Part of a small language model's weights: vocabulary 2048.
Each number is 200 + 20 x the weight over its row's rms, rounded and kept within 0 to 999. Layers, rows and columns count from 0. The size before them is the row's rms in percent of the matrix's.

# up: layer 6 MLP up, 192x64, rms 0.258, rows 123-157, columns 0-63
# down: layer 6 MLP down (transposed), 192x64, rms 0.248, rows 123-157, columns 0-63
# gate: layer 6 MLP gate, 192x64, rms 0.254, rows 124-158, columns 0-63
up123,089,206,172,196,172,183,198,225,196,215,211,212,187,216,221,205,196,207,197,179,184,197,197,171,194,212,212,149,212,172,159,180,185,189,210,204,220,207,239,228,208,192,177,207,205,202,178,191,190,237,226,207,209,238,191,201,184,238,197,205,206,208,209,245,157
down123,096,201,222,223,191,199,213,225,186,219,201,194,157,244,196,184,199,229,191,212,186,191,181,212,203,220,188,176,206,212,206,205,205,205,214,177,209,217,197,170,196,171,227,176,215,191,179,238,193,206,200,223,160,230,222,180,224,158,229,210,206,232,176,204,177
gate124,101,220,208,182,181,162,188,251,235,178,192,185,188,203,178,207,195,219,198,181,197,206,221,231,190,211,184,174,204,211,174,171,198,199,193,197,227,193,188,172,225,232,205,169,212,198,182,177,192,217,177,248,202,201,180,158,214,210,203,196,203,183,197,234,209
up124,096,206,218,173,198,202,193,221,174,188,168,231,183,212,186,191,182,198,199,172,192,216,200,207,184,198,211,235,208,223,231,232,177,152,207,177,210,195,194,194,234,211,230,218,209,209,205,217,220,173,200,169,193,259,210,213,171,196,211,218,177,201,198,178,199
down124,105,228,213,198,200,214,186,207,217,179,171,201,208,203,213,198,211,188,222,199,185,215,201,241,240,182,198,183,204,197,213,197,204,224,193,194,178,205,210,180,220,155,219,197,146,199,174,170,169,198,210,232,175,189,222,241,208,199,201,200,199,150,204,200,175
gate125,102,205,210,233,197,153,181,210,187,168,207,193,185,212,230,195,218,156,207,200,214,172,219,189,188,208,215,234,185,227,184,194,198,217,189,192,197,197,187,177,208,217,186,189,172,227,220,229,204,186,207,208,207,164,209,168,200,217,175,200,153,199,170,170,190
up125,103,202,214,221,201,210,180,187,147,207,145,183,195,203,196,201,184,208,192,203,223,175,205,213,187,164,199,224,199,160,165,189,190,216,199,180,171,170,178,172,194,222,166,185,172,208,190,179,195,193,195,200,187,174,207,195,205,180,180,183,179,174,173,210,213
down125,100,181,164,227,185,174,195,193,212,194,186,210,210,158,225,193,203,209,209,208,183,175,221,206,204,245,181,187,182,196,221,194,218,204,228,175,215,170,215,208,221,178,196,198,209,223,232,166,179,155,170,178,189,189,231,182,197,197,202,191,174,183,220,221,196
gate126,108,194,166,211,191,205,196,167,182,223,215,223,192,208,201,204,185,210,182,229,210,152,206,213,216,197,202,224,191,209,178,187,201,198,198,192,189,208,232,195,170,244,224,218,207,199,198,193,167,154,206,229,177,205,193,174,192,135,217,215,209,211,204,200,184
up126,117,200,236,216,174,200,198,184,188,209,182,220,190,182,163,219,190,211,171,190,171,225,169,220,223,184,183,177,207,209,189,199,188,179,187,212,163,207,180,192,244,198,198,198,202,177,192,214,197,204,181,159,207,185,210,194,197,216,152,234,238,182,200,202,175
down126,112,212,214,184,211,230,174,202,224,162,191,202,226,188,266,187,195,215,191,206,177,164,170,191,204,202,201,188,202,202,206,201,195,195,168,199,244,206,178,181,181,234,197,216,213,168,172,213,185,199,197,191,213,229,175,209,194,202,178,212,165,192,179,204,198
gate127,101,244,208,199,164,207,226,143,227,222,229,178,173,193,220,203,222,156,201,197,203,202,202,195,200,220,207,217,187,202,188,186,223,225,191,196,200,171,178,215,169,199,208,166,224,174,171,212,217,209,206,196,199,166,205,172,229,201,202,190,192,201,213,200,196
up127,110,148,202,181,189,192,225,202,200,219,210,212,217,220,220,183,193,183,209,201,205,211,232,162,211,171,197,190,220,178,214,209,166,196,209,249,229,188,186,159,196,228,230,187,231,219,184,187,189,183,178,178,194,198,185,207,186,189,197,199,196,219,181,160,202
down127,105,161,211,215,207,205,192,161,163,178,200,188,231,200,147,189,201,226,163,202,215,222,185,223,189,205,201,172,195,207,206,181,174,207,177,207,225,187,238,202,214,211,227,192,168,205,223,214,209,199,210,171,211,195,161,192,212,205,232,190,197,200,183,214,181
gate128,091,173,175,210,197,195,221,190,171,222,203,194,192,208,257,183,195,177,193,219,182,210,221,216,182,162,199,210,202,236,172,174,224,218,188,195,213,205,228,193,225,214,203,229,159,165,210,208,189,214,206,224,233,186,227,161,206,211,203,199,195,216,197,195,194
up128,099,190,240,194,187,195,231,215,232,172,219,218,240,244,204,193,230,203,173,206,187,223,193,175,207,188,219,199,194,181,190,193,213,206,206,222,169,231,220,212,171,193,221,183,235,177,177,212,173,196,211,195,195,180,219,185,198,181,206,214,171,216,182,219,175
down128,099,204,176,206,211,191,208,206,209,219,201,196,180,215,197,212,220,205,201,192,183,182,202,172,220,234,171,221,187,178,230,197,234,187,219,213,210,212,206,193,203,226,227,209,180,177,174,205,217,220,209,251,251,215,184,197,163,196,216,226,151,222,212,199,201
gate129,103,177,147,210,194,197,179,217,204,188,183,155,185,175,190,176,195,215,209,205,214,202,190,181,151,201,184,225,187,214,167,190,195,185,203,174,189,181,234,226,200,209,206,177,208,222,185,183,204,225,240,174,178,214,180,218,195,182,216,234,186,209,194,189,190
up129,100,181,226,169,198,212,238,209,179,220,220,242,179,171,178,192,217,204,197,188,223,209,198,189,252,209,206,175,241,199,198,222,169,192,209,196,224,217,189,193,186,211,194,223,215,197,217,213,175,229,165,217,215,177,212,199,182,192,203,179,203,166,200,184,180
down129,104,160,168,190,184,182,199,201,185,218,204,230,196,200,210,198,227,190,199,217,222,197,192,188,202,193,220,190,224,196,225,190,203,238,209,192,226,197,219,252,227,207,207,184,192,232,175,186,201,200,207,161,206,181,225,203,212,171,175,209,230,230,163,236,200
gate130,097,239,191,192,214,187,219,200,211,201,236,198,191,222,197,164,219,200,184,208,189,199,178,241,206,226,175,193,228,172,182,201,199,164,186,199,201,249,179,214,219,218,193,178,189,190,175,207,221,224,199,206,218,193,233,150,231,200,212,212,218,191,182,196,197
up130,104,211,224,225,202,232,179,186,205,182,200,212,241,172,191,183,209,197,182,213,194,167,202,171,217,191,226,219,185,228,193,244,200,233,214,178,221,209,196,195,187,191,205,205,177,223,221,203,184,182,196,217,193,241,151,209,182,208,235,207,206,238,197,201,195
down130,104,233,210,213,194,214,203,219,219,202,223,220,187,167,217,206,187,220,221,243,182,180,222,187,212,167,229,199,171,189,193,169,187,226,216,169,206,202,181,176,220,229,217,190,209,194,163,197,181,167,215,175,156,217,216,200,200,204,167,184,203,209,194,208,194
gate131,102,202,216,208,175,194,220,223,205,210,218,171,176,195,234,170,207,190,190,202,215,181,220,248,193,194,194,202,194,166,158,229,195,165,230,225,242,190,176,191,177,201,187,233,210,184,196,196,213,199,164,201,189,198,207,200,173,183,224,185,177,197,191,224,211
up131,102,202,146,180,215,209,217,204,183,217,234,198,224,194,187,182,210,213,208,190,189,167,190,255,222,211,207,183,191,178,203,178,212,191,188,178,212,210,193,210,166,218,223,211,232,183,211,177,207,177,170,184,195,215,233,191,190,214,206,190,213,170,217,240,187
down131,099,214,216,199,213,172,224,196,205,187,216,214,194,233,219,207,207,202,187,231,229,163,232,224,190,194,169,191,179,189,226,200,203,199,217,209,252,158,190,212,192,179,153,216,185,203,219,188,233,207,184,218,196,169,203,180,220,199,210,174,190,196,213,211,176
gate132,113,152,225,218,210,200,240,193,194,218,201,181,199,193,187,175,213,184,188,201,175,192,204,202,212,200,229,198,198,203,156,230,214,218,187,225,205,214,258,201,232,227,222,211,203,218,186,232,173,193,204,204,207,198,192,217,170,227,203,241,202,209,181,195,185
up132,109,215,184,208,205,187,206,209,225,179,197,201,192,204,197,236,187,241,186,176,195,226,170,179,189,193,167,193,179,188,206,200,197,206,230,188,216,166,152,242,206,190,177,201,210,211,204,181,207,189,161,181,184,197,237,230,215,219,202,237,178,227,192,208,200
down132,107,219,209,193,145,218,190,226,248,202,176,232,190,174,163,214,219,217,209,179,233,222,210,195,230,199,203,215,228,193,230,178,181,199,219,184,176,184,189,215,221,211,175,218,220,213,219,192,179,200,178,208,172,177,207,197,214,187,195,191,207,191,214,194,225
gate133,095,195,186,183,187,191,200,223,182,226,214,206,183,135,203,209,212,210,189,192,231,240,217,163,200,194,219,187,189,208,204,190,219,195,174,215,207,221,178,206,180,199,221,231,216,166,181,178,207,194,214,161,211,163,183,213,185,209,190,160,192,225,186,203,207
up133,094,197,215,173,199,198,214,223,207,203,202,205,183,161,185,205,170,184,215,169,211,158,207,174,211,217,188,185,197,168,193,190,193,205,144,194,180,200,193,195,238,212,182,223,206,170,188,151,180,182,183,172,172,193,210,202,198,211,199,165,225,178,206,206,205
down133,089,174,222,206,225,198,199,194,191,263,194,174,197,237,178,169,192,186,192,245,189,159,218,198,220,207,214,184,191,188,180,190,241,205,189,193,223,202,209,200,198,183,176,183,201,179,216,237,195,186,226,224,200,185,208,197,199,187,190,225,199,228,212,171,196
gate134,093,173,239,223,200,203,191,188,192,213,210,181,216,166,197,240,187,212,225,192,187,213,199,214,211,256,239,209,217,171,200,193,218,201,198,201,169,204,202,189,199,226,210,180,201,179,199,172,163,174,175,205,238,190,177,192,207,192,222,215,199,200,171,208,230
up134,095,194,195,189,178,206,178,229,175,224,210,224,206,174,193,216,232,211,218,199,196,181,259,174,184,181,191,209,207,224,185,217,176,220,195,165,222,192,215,215,202,221,219,191,193,182,204,208,249,182,219,203,175,188,182,191,207,178,184,207,214,201,158,195,168
down134,097,176,185,184,223,183,212,168,208,212,213,160,201,199,223,186,187,200,173,188,170,195,179,223,162,234,191,198,155,210,214,204,226,221,196,194,194,212,202,173,195,209,219,181,201,164,174,237,205,184,181,196,148,195,196,184,224,187,205,212,197,195,168,203,202
gate135,104,212,208,226,181,183,226,182,185,223,204,215,194,215,209,185,160,202,192,167,198,184,191,193,193,175,193,200,223,182,191,192,200,233,198,212,198,209,209,229,158,229,230,174,207,195,194,186,170,190,234,227,195,167,229,196,164,204,196,196,227,161,197,163,184
up135,104,227,198,171,189,205,207,174,208,195,223,220,151,211,219,211,204,191,167,198,190,221,208,201,207,219,204,218,194,220,174,205,190,197,221,190,148,213,224,217,215,196,154,191,202,174,208,220,212,188,183,211,213,211,189,201,223,170,228,190,162,227,199,208,158
down135,100,207,195,187,160,194,200,191,205,175,190,214,239,196,186,175,178,224,182,196,165,167,216,208,238,207,191,165,232,199,175,208,170,207,239,176,199,185,214,181,205,212,202,181,144,203,197,214,229,191,184,208,187,195,213,175,219,199,180,200,225,192,217,189,204
gate136,101,197,180,230,171,178,168,176,217,215,223,207,203,162,234,201,203,219,194,200,192,216,187,174,200,177,196,168,199,192,176,173,214,167,170,226,202,203,199,194,174,234,209,214,204,167,195,217,192,196,218,181,228,188,209,204,197,178,211,195,211,249,219,180,232
up136,104,216,192,203,200,189,207,197,184,204,208,197,196,220,214,207,194,190,220,174,236,174,189,177,170,157,248,221,219,216,182,192,193,247,222,182,173,248,212,220,217,195,222,196,225,192,210,212,195,215,189,222,205,223,201,211,150,200,223,204,214,208,200,198,176
down136,102,187,182,198,184,211,181,194,192,205,175,199,190,180,199,179,217,166,192,225,190,255,180,219,204,209,228,199,188,193,201,160,201,203,191,181,173,213,209,162,198,250,198,199,172,185,165,183,203,198,192,216,221,219,243,217,213,181,237,223,214,197,209,212,204
gate137,086,227,193,201,203,231,208,222,157,202,209,170,191,222,208,200,201,188,175,187,165,195,207,212,202,194,184,208,176,226,190,244,224,217,217,213,216,165,205,202,193,153,197,194,195,217,206,225,167,208,231,192,188,183,206,187,181,227,196,203,248,167,209,211,208
up137,090,203,223,211,156,212,204,213,167,205,248,184,222,194,192,204,211,186,201,174,201,213,197,190,207,221,214,193,192,210,222,206,202,202,176,210,184,188,178,191,170,214,206,214,212,188,180,178,207,159,185,211,189,206,206,202,132,247,193,232,227,185,193,199,219
down137,092,200,200,193,246,180,175,195,228,173,187,229,179,195,197,218,167,226,196,217,254,199,196,212,210,204,217,227,203,195,188,144,171,198,208,219,178,193,174,213,174,192,193,184,207,193,205,191,204,194,221,213,226,196,224,226,181,183,197,213,178,217,181,227,218
gate138,098,200,198,204,185,191,218,231,208,193,216,188,246,218,176,234,207,179,178,193,215,204,229,192,214,212,229,209,216,201,186,222,200,196,181,179,208,190,227,199,205,182,233,224,179,230,215,191,181,202,220,223,219,223,260,211,216,208,188,229,232,177,175,210,211
up138,104,223,183,200,214,213,210,168,235,148,180,237,185,208,192,179,201,188,175,152,191,212,192,175,202,173,207,219,160,182,201,195,198,216,179,224,183,187,222,190,207,206,217,161,210,202,188,172,162,216,218,200,208,207,229,201,221,197,211,213,190,197,226,193,197
down138,098,237,206,189,205,202,180,192,162,241,208,173,221,209,188,191,205,196,191,194,202,186,200,196,179,229,207,184,173,207,205,200,212,225,193,178,201,180,179,260,194,178,183,182,218,168,228,215,221,225,234,192,206,208,225,209,228,218,211,188,204,248,207,188,202
gate139,106,187,225,211,176,201,198,225,202,219,203,179,186,201,182,191,162,201,208,173,223,188,177,203,207,183,200,226,231,218,186,187,217,179,176,205,167,213,199,185,202,248,194,172,224,182,213,205,190,226,243,191,218,205,181,211,234,158,226,225,221,224,194,207,192
up139,111,234,171,192,197,223,203,220,195,187,178,188,212,201,190,208,214,193,229,192,199,219,225,226,213,182,189,194,193,219,189,255,177,172,193,205,184,203,232,149,188,182,196,188,193,154,207,225,213,194,192,182,215,201,182,219,221,215,218,166,167,189,184,186,180
down139,115,223,221,182,229,237,227,202,195,173,201,234,209,183,183,212,227,157,195,209,205,205,186,177,192,204,222,180,175,231,187,210,184,173,152,224,227,200,165,173,221,193,210,200,211,210,184,220,215,206,206,195,162,185,228,173,191,202,213,210,185,183,201,204,208
gate140,090,176,205,177,231,236,168,180,149,177,174,198,187,213,226,195,220,208,195,205,190,203,218,205,188,216,220,164,220,223,178,222,198,193,207,174,179,209,163,192,200,211,191,197,204,193,196,222,207,155,183,193,192,195,208,201,174,159,218,173,179,203,199,212,169
up140,096,186,188,215,185,197,205,225,189,208,214,184,192,184,207,250,149,215,194,206,228,217,199,230,210,183,200,220,199,174,219,175,192,188,185,205,173,165,210,186,195,184,205,255,227,180,196,192,205,217,214,221,233,211,216,194,180,189,223,170,228,220,204,218,195
down140,100,161,214,201,166,173,211,188,195,196,184,187,185,226,201,173,216,204,182,208,226,206,205,194,196,156,222,212,179,214,165,179,176,197,203,189,208,153,192,248,167,217,230,187,189,179,168,195,192,181,209,187,216,189,181,216,191,190,213,190,224,190,174,210,185
gate141,097,169,193,193,206,200,205,194,216,191,206,186,214,222,197,193,196,166,219,195,221,195,219,177,199,251,216,194,205,215,197,230,234,196,259,199,189,206,261,212,211,197,226,194,233,242,195,206,205,201,223,210,197,212,202,223,220,213,188,221,180,212,181,211,219
up141,111,219,191,212,181,192,187,213,188,184,188,182,210,178,202,250,200,206,203,186,160,209,173,219,206,166,194,177,200,177,203,188,182,228,166,213,208,198,191,159,178,210,182,244,193,171,187,252,206,212,197,182,189,174,180,208,182,201,189,175,199,197,204,167,188
down141,104,192,208,244,203,221,199,185,198,215,226,210,188,212,154,201,225,219,201,213,195,206,236,231,179,237,166,230,196,188,171,239,204,214,202,202,196,227,176,195,191,217,189,165,189,213,199,177,210,188,210,211,227,198,194,179,218,187,192,221,208,164,196,212,237
gate142,095,198,198,171,195,201,227,187,208,188,209,205,188,211,226,205,179,188,185,216,187,186,179,205,220,234,214,172,166,175,189,212,241,206,221,226,215,197,200,230,216,234,191,229,217,200,209,196,230,211,215,191,208,148,180,162,169,187,223,205,184,202,189,232,183
up142,103,214,189,212,210,180,185,201,174,192,204,199,178,205,203,211,228,229,208,200,188,183,158,208,197,214,187,167,192,198,199,185,182,171,169,238,197,191,199,204,196,209,185,196,232,222,201,225,199,161,216,210,197,162,188,178,158,177,200,224,230,219,190,179,149
down142,105,189,188,163,173,200,168,182,177,188,205,176,206,206,165,195,197,198,213,196,204,176,210,179,203,203,228,198,194,168,148,187,181,203,200,206,199,206,240,220,218,170,232,223,203,216,183,190,224,176,218,204,228,184,216,189,203,220,210,176,243,166,195,183,201
gate143,087,207,186,197,180,208,173,180,193,232,184,183,246,191,204,187,218,191,220,231,226,174,209,203,173,204,193,234,212,197,222,166,202,193,163,209,184,210,195,212,186,220,226,184,183,199,171,199,179,218,192,231,235,207,166,230,183,224,205,193,226,199,174,217,221
up143,101,200,162,187,161,204,191,204,170,173,178,175,227,195,209,218,181,196,195,215,197,189,272,207,213,194,209,205,192,202,214,208,214,206,184,242,233,219,178,216,207,185,218,197,208,211,199,200,216,184,233,213,206,220,227,195,172,185,218,178,211,207,183,222,228
down143,096,177,200,206,166,198,172,205,165,199,198,191,199,180,165,191,179,218,151,213,209,227,204,198,212,210,191,191,146,186,215,182,204,216,185,220,204,243,229,190,202,171,204,226,216,213,219,192,184,218,215,219,188,180,226,204,225,209,217,185,199,215,182,215,163
gate144,085,186,235,207,194,188,224,195,219,173,183,206,201,183,202,224,201,204,190,204,202,225,252,199,209,169,200,204,212,228,224,196,201,240,188,210,199,198,211,156,178,202,200,212,192,222,209,217,146,214,230,225,214,213,205,222,191,203,174,226,210,243,228,200,189
up144,083,233,200,215,207,186,173,194,172,211,218,164,202,181,187,189,193,231,227,205,187,171,224,179,208,228,178,225,188,195,212,209,172,172,186,206,204,179,188,219,200,206,233,220,177,215,214,191,240,196,206,189,213,152,190,202,224,219,205,161,188,182,189,196,236
down144,087,215,198,168,208,221,226,167,217,207,175,188,234,237,171,212,204,188,212,177,201,196,246,190,177,206,220,194,189,216,171,179,196,213,216,221,227,203,194,208,205,195,205,176,204,209,234,220,183,200,215,135,194,170,190,204,213,201,200,201,208,207,229,215,175
gate145,102,167,207,206,171,206,190,209,213,203,226,150,194,215,176,214,187,231,196,235,197,196,182,197,186,209,211,223,160,223,202,181,182,179,181,209,206,179,227,198,194,225,196,229,193,190,199,242,224,208,207,225,199,191,213,186,158,215,205,171,222,171,227,209,190
up145,107,214,219,202,214,187,194,174,207,180,180,200,226,183,175,216,233,189,195,191,196,220,202,171,207,212,200,180,200,218,219,193,209,172,171,242,191,225,177,195,150,192,224,196,211,165,213,238,228,210,223,192,161,202,185,181,183,235,192,202,190,173,186,201,179
down145,097,158,183,197,197,198,238,203,218,166,211,195,161,181,184,195,179,189,202,165,197,208,184,188,204,192,164,227,206,188,134,212,200,180,171,193,180,194,198,176,197,198,177,222,198,208,223,177,167,181,227,227,213,207,194,225,202,223,199,207,198,190,212,198,189
gate146,095,195,205,216,212,194,188,211,190,182,180,185,193,184,176,210,209,187,201,171,159,217,230,189,205,233,196,201,228,190,188,225,199,191,199,178,230,238,221,172,183,198,222,179,186,225,201,162,182,162,183,225,194,157,228,190,204,220,208,223,216,180,169,200,183
up146,099,188,216,214,174,204,216,203,182,171,201,217,187,202,182,186,166,225,221,209,206,234,207,207,211,180,222,208,183,230,214,183,209,162,204,174,212,199,268,211,189,189,200,226,190,217,195,180,176,217,244,197,232,177,193,206,205,179,209,192,224,228,214,193,189
down146,096,190,198,182,205,209,177,180,206,168,194,192,228,225,179,226,215,186,208,192,214,217,221,192,224,195,172,181,176,212,203,197,230,193,175,220,191,192,152,224,198,213,186,200,194,200,233,204,202,201,163,214,207,244,201,218,185,160,170,180,210,238,203,236,193
gate147,112,215,181,187,204,213,186,147,171,220,198,216,182,237,210,205,217,168,198,188,197,188,223,241,188,220,189,183,210,239,191,225,221,228,220,210,197,198,190,171,194,191,204,196,214,160,219,169,198,178,193,184,227,238,186,209,169,196,201,189,187,193,197,226,190
up147,102,181,215,173,190,198,176,204,218,197,164,191,227,224,170,182,175,177,200,194,201,195,200,197,207,182,199,225,199,176,232,174,193,209,257,185,212,177,203,192,200,210,197,185,199,192,185,229,184,212,207,189,196,207,214,180,220,207,188,182,139,224,180,209,154
down147,096,197,189,225,168,173,195,184,177,223,181,219,189,212,256,197,237,196,210,194,184,172,227,194,238,187,195,237,190,230,205,197,197,216,206,204,200,187,183,188,195,216,200,214,222,170,211,230,255,174,187,207,220,191,197,209,214,200,184,198,218,204,232,200,191
gate148,095,217,190,192,192,202,175,197,227,208,191,172,216,215,196,161,225,173,199,213,173,185,225,174,212,215,234,228,207,234,177,204,169,204,195,212,166,222,199,200,212,200,209,196,176,212,179,227,223,185,174,170,218,186,209,168,202,233,206,245,206,224,205,188,186
up148,094,236,205,184,161,209,205,177,169,230,177,202,171,225,194,177,214,203,194,238,188,196,229,195,182,173,209,178,181,238,193,168,207,197,189,229,227,194,211,190,215,227,173,217,207,212,217,189,209,213,194,199,180,171,177,230,205,182,174,185,214,222,215,225,197
down148,096,181,175,190,193,210,167,184,203,198,202,218,164,204,160,243,211,211,182,170,220,212,188,216,229,178,194,227,193,202,210,166,218,203,227,239,221,210,188,176,177,214,206,189,200,209,187,207,204,189,210,191,163,186,173,178,238,199,195,173,199,211,203,225,232
gate149,101,185,201,186,174,207,212,213,185,163,199,182,181,227,214,210,219,215,200,164,208,151,226,240,221,198,239,198,216,204,195,226,161,194,181,199,194,225,213,175,196,185,204,199,198,208,229,240,196,190,221,196,185,173,208,196,184,201,213,180,180,204,191,237,229
up149,105,213,241,197,233,228,189,223,208,216,196,175,186,165,207,195,201,214,175,192,214,197,227,196,153,168,223,193,204,167,208,214,222,181,201,221,182,221,210,172,235,203,167,213,177,196,199,182,226,183,210,217,206,171,229,198,207,191,199,198,213,197,235,189,170
down149,102,192,184,185,218,206,196,190,172,179,181,204,188,188,217,201,187,202,194,215,162,145,193,187,169,172,202,215,166,219,183,215,240,199,183,184,204,229,221,199,212,204,192,199,188,211,189,209,223,195,146,215,171,221,155,192,196,188,209,189,170,197,210,217,179
gate150,096,181,220,170,192,195,195,216,189,198,164,208,204,184,190,240,211,207,188,183,175,229,196,189,193,192,203,186,193,204,156,184,222,207,204,219,207,197,178,233,187,157,201,201,202,203,201,179,204,228,239,164,199,171,171,216,189,176,239,230,233,213,216,207,200
up150,090,209,237,174,209,201,222,229,221,197,206,171,209,181,235,173,200,190,170,217,168,176,218,197,224,212,211,147,212,202,206,210,164,175,204,245,192,198,196,190,229,188,186,191,206,177,201,185,194,192,202,222,188,216,218,202,208,218,180,206,191,200,171,156,194
down150,097,192,153,206,178,188,202,181,158,219,230,204,212,172,198,207,200,217,222,238,224,206,240,195,205,173,184,215,206,175,214,213,225,227,197,188,178,189,170,179,210,188,194,185,187,205,195,198,218,205,192,204,170,214,189,189,251,173,210,206,186,180,230,214,219
gate151,089,182,215,218,197,225,196,174,175,207,202,180,210,211,210,221,189,189,219,180,190,175,163,211,187,217,242,188,234,210,221,186,183,199,200,186,211,177,198,186,211,204,203,230,201,153,155,202,153,232,159,189,230,183,214,187,180,182,206,196,195,196,191,200,201
up151,089,224,189,188,206,164,203,210,224,231,199,211,204,173,208,176,232,214,176,221,178,201,189,196,235,160,198,166,211,162,196,226,228,227,200,175,212,206,207,207,163,203,188,217,219,223,222,195,197,196,237,208,205,226,157,215,198,217,205,193,189,208,210,186,220
down151,090,182,216,177,169,219,185,242,183,205,183,235,186,163,218,208,215,177,197,177,217,214,194,205,170,195,187,200,215,193,201,187,197,189,201,201,183,162,197,184,202,241,228,207,211,204,162,228,178,231,175,207,199,196,194,171,211,195,197,196,164,201,198,150,210
gate152,093,177,217,204,181,188,207,194,176,195,219,201,196,194,190,197,189,204,226,184,217,154,224,228,198,198,248,190,189,217,179,227,202,197,201,176,221,208,205,210,213,242,229,178,238,200,174,204,233,215,239,215,220,182,190,210,203,158,205,213,183,230,216,200,215
up152,100,181,184,187,190,216,218,219,180,225,199,221,181,178,206,222,217,174,191,210,187,202,186,229,212,220,202,200,218,190,242,168,197,175,210,182,177,218,211,223,208,225,218,191,162,195,240,194,172,177,188,199,188,227,168,179,181,227,198,216,224,222,200,158,211
down152,101,195,205,228,224,212,160,186,220,209,210,187,208,186,206,189,194,198,181,179,190,164,147,208,181,213,237,231,201,235,213,204,198,213,201,164,188,195,184,206,193,179,204,200,200,157,191,229,200,182,173,200,183,224,184,212,203,209,190,170,200,208,189,147,191
gate153,099,170,189,223,190,184,191,193,216,192,185,184,182,237,178,200,194,197,221,178,213,189,187,216,179,191,177,247,222,232,202,166,192,190,198,197,203,164,171,230,219,215,199,192,206,198,204,241,205,201,192,215,202,216,232,170,168,205,196,187,148,202,197,217,227
up153,098,208,192,173,218,174,220,223,205,199,205,204,223,218,210,233,210,194,183,201,212,172,244,176,249,200,225,203,201,216,232,200,175,196,197,200,211,199,183,180,201,214,170,213,200,217,232,217,197,125,193,186,181,192,200,206,187,200,176,201,174,204,200,178,209
down153,100,176,173,254,194,207,200,204,204,188,219,172,170,195,211,232,199,195,167,188,217,183,205,221,201,189,199,247,211,191,163,189,187,181,212,218,184,184,207,190,196,189,198,216,208,216,188,215,191,212,250,189,220,162,202,196,240,210,202,218,180,174,217,216,221
gate154,096,216,187,202,215,182,189,203,215,166,159,180,188,156,177,183,250,163,170,184,219,227,197,214,220,233,207,185,211,220,191,183,196,172,201,208,173,223,154,191,212,177,203,167,218,178,188,185,200,203,189,170,205,213,218,212,197,192,191,199,202,194,195,194,195
up154,099,206,187,171,212,199,213,225,213,217,197,206,190,194,201,183,195,203,187,206,231,213,177,206,220,168,213,189,167,209,186,194,202,206,240,189,206,174,136,193,229,223,158,207,179,216,202,199,202,188,174,238,214,215,209,195,216,247,214,207,198,188,178,224,185
down154,095,187,214,229,223,204,213,174,194,232,205,186,183,209,194,172,191,218,208,197,169,166,238,184,215,231,197,190,181,249,216,215,206,216,194,184,206,197,208,198,204,158,208,179,215,182,165,186,206,207,189,179,180,194,183,189,171,179,180,243,184,222,188,182,221
gate155,101,139,225,203,184,224,217,164,224,239,189,209,234,180,197,168,192,210,187,176,214,213,205,210,187,169,216,207,211,194,222,191,210,192,226,197,156,181,185,218,191,191,210,195,197,201,182,212,216,183,208,165,233,186,212,218,197,218,210,199,193,230,205,226,218
up155,093,200,201,194,173,186,162,191,200,195,201,168,224,191,200,178,182,212,224,213,208,188,211,219,229,202,206,204,243,233,201,180,197,217,203,181,223,192,233,189,244,209,219,181,211,202,174,192,176,209,204,197,195,202,206,164,228,181,171,161,221,159,215,203,227
down155,087,182,222,223,188,216,212,205,240,191,199,206,211,215,247,202,208,171,224,190,174,228,199,181,200,188,192,176,196,155,194,220,239,184,214,221,176,197,194,189,187,180,226,228,186,192,209,192,229,216,203,212,206,171,188,226,228,212,158,210,184,226,185,208,183
gate156,090,210,178,188,181,224,217,189,238,186,206,199,227,197,182,169,190,220,193,183,216,219,215,241,176,206,215,206,200,196,210,167,166,170,170,203,187,185,213,200,220,238,205,219,164,194,238,181,164,193,174,226,204,200,196,235,196,206,215,206,220,207,211,187,221
up156,086,201,176,207,204,212,181,192,199,230,183,220,206,186,182,185,248,170,193,238,173,196,192,205,234,207,216,184,161,235,235,209,202,182,187,213,195,193,213,206,183,239,218,220,234,160,224,178,187,206,203,205,207,175,213,179,188,185,203,205,228,187,189,213,184
down156,089,206,188,185,195,170,210,215,199,223,198,223,234,179,197,189,190,191,234,190,193,213,243,184,205,200,197,199,215,182,219,201,165,208,187,196,183,246,183,190,224,242,217,215,172,196,212,228,182,183,228,202,196,187,239,218,224,217,197,207,186,231,244,204,208
gate157,106,214,224,194,209,217,210,190,198,198,169,196,217,161,188,170,199,207,155,226,185,208,233,183,211,238,193,193,206,217,179,187,188,193,173,197,195,212,164,168,140,210,189,198,204,233,206,172,191,196,188,197,198,215,219,175,193,202,205,168,211,187,226,205,175
up157,103,203,132,176,185,198,204,187,217,198,176,172,212,196,203,197,183,240,227,208,198,220,219,169,224,178,210,212,183,203,210,201,192,204,189,190,226,194,207,186,191,159,211,216,179,206,159,180,198,203,220,224,248,192,195,170,198,216,184,191,204,180,223,187,186
down157,104,170,242,216,211,235,217,192,191,161,191,209,234,194,214,198,197,191,167,198,198,214,197,204,206,223,220,218,190,173,200,214,224,198,171,215,189,207,190,219,162,231,229,198,192,230,185,186,221,202,236,198,218,170,229,233,180,169,225,192,204,205,200,190,188
gate158,103,210,179,178,251,212,195,199,194,226,233,193,197,201,188,187,195,200,210,206,195,183,222,189,181,228,212,241,210,214,234,220,245,198,197,150,180,189,187,204,193,221,180,203,241,181,182,233,206,201,214,182,204,212,199,197,180,201,159,199,175,213,210,180,199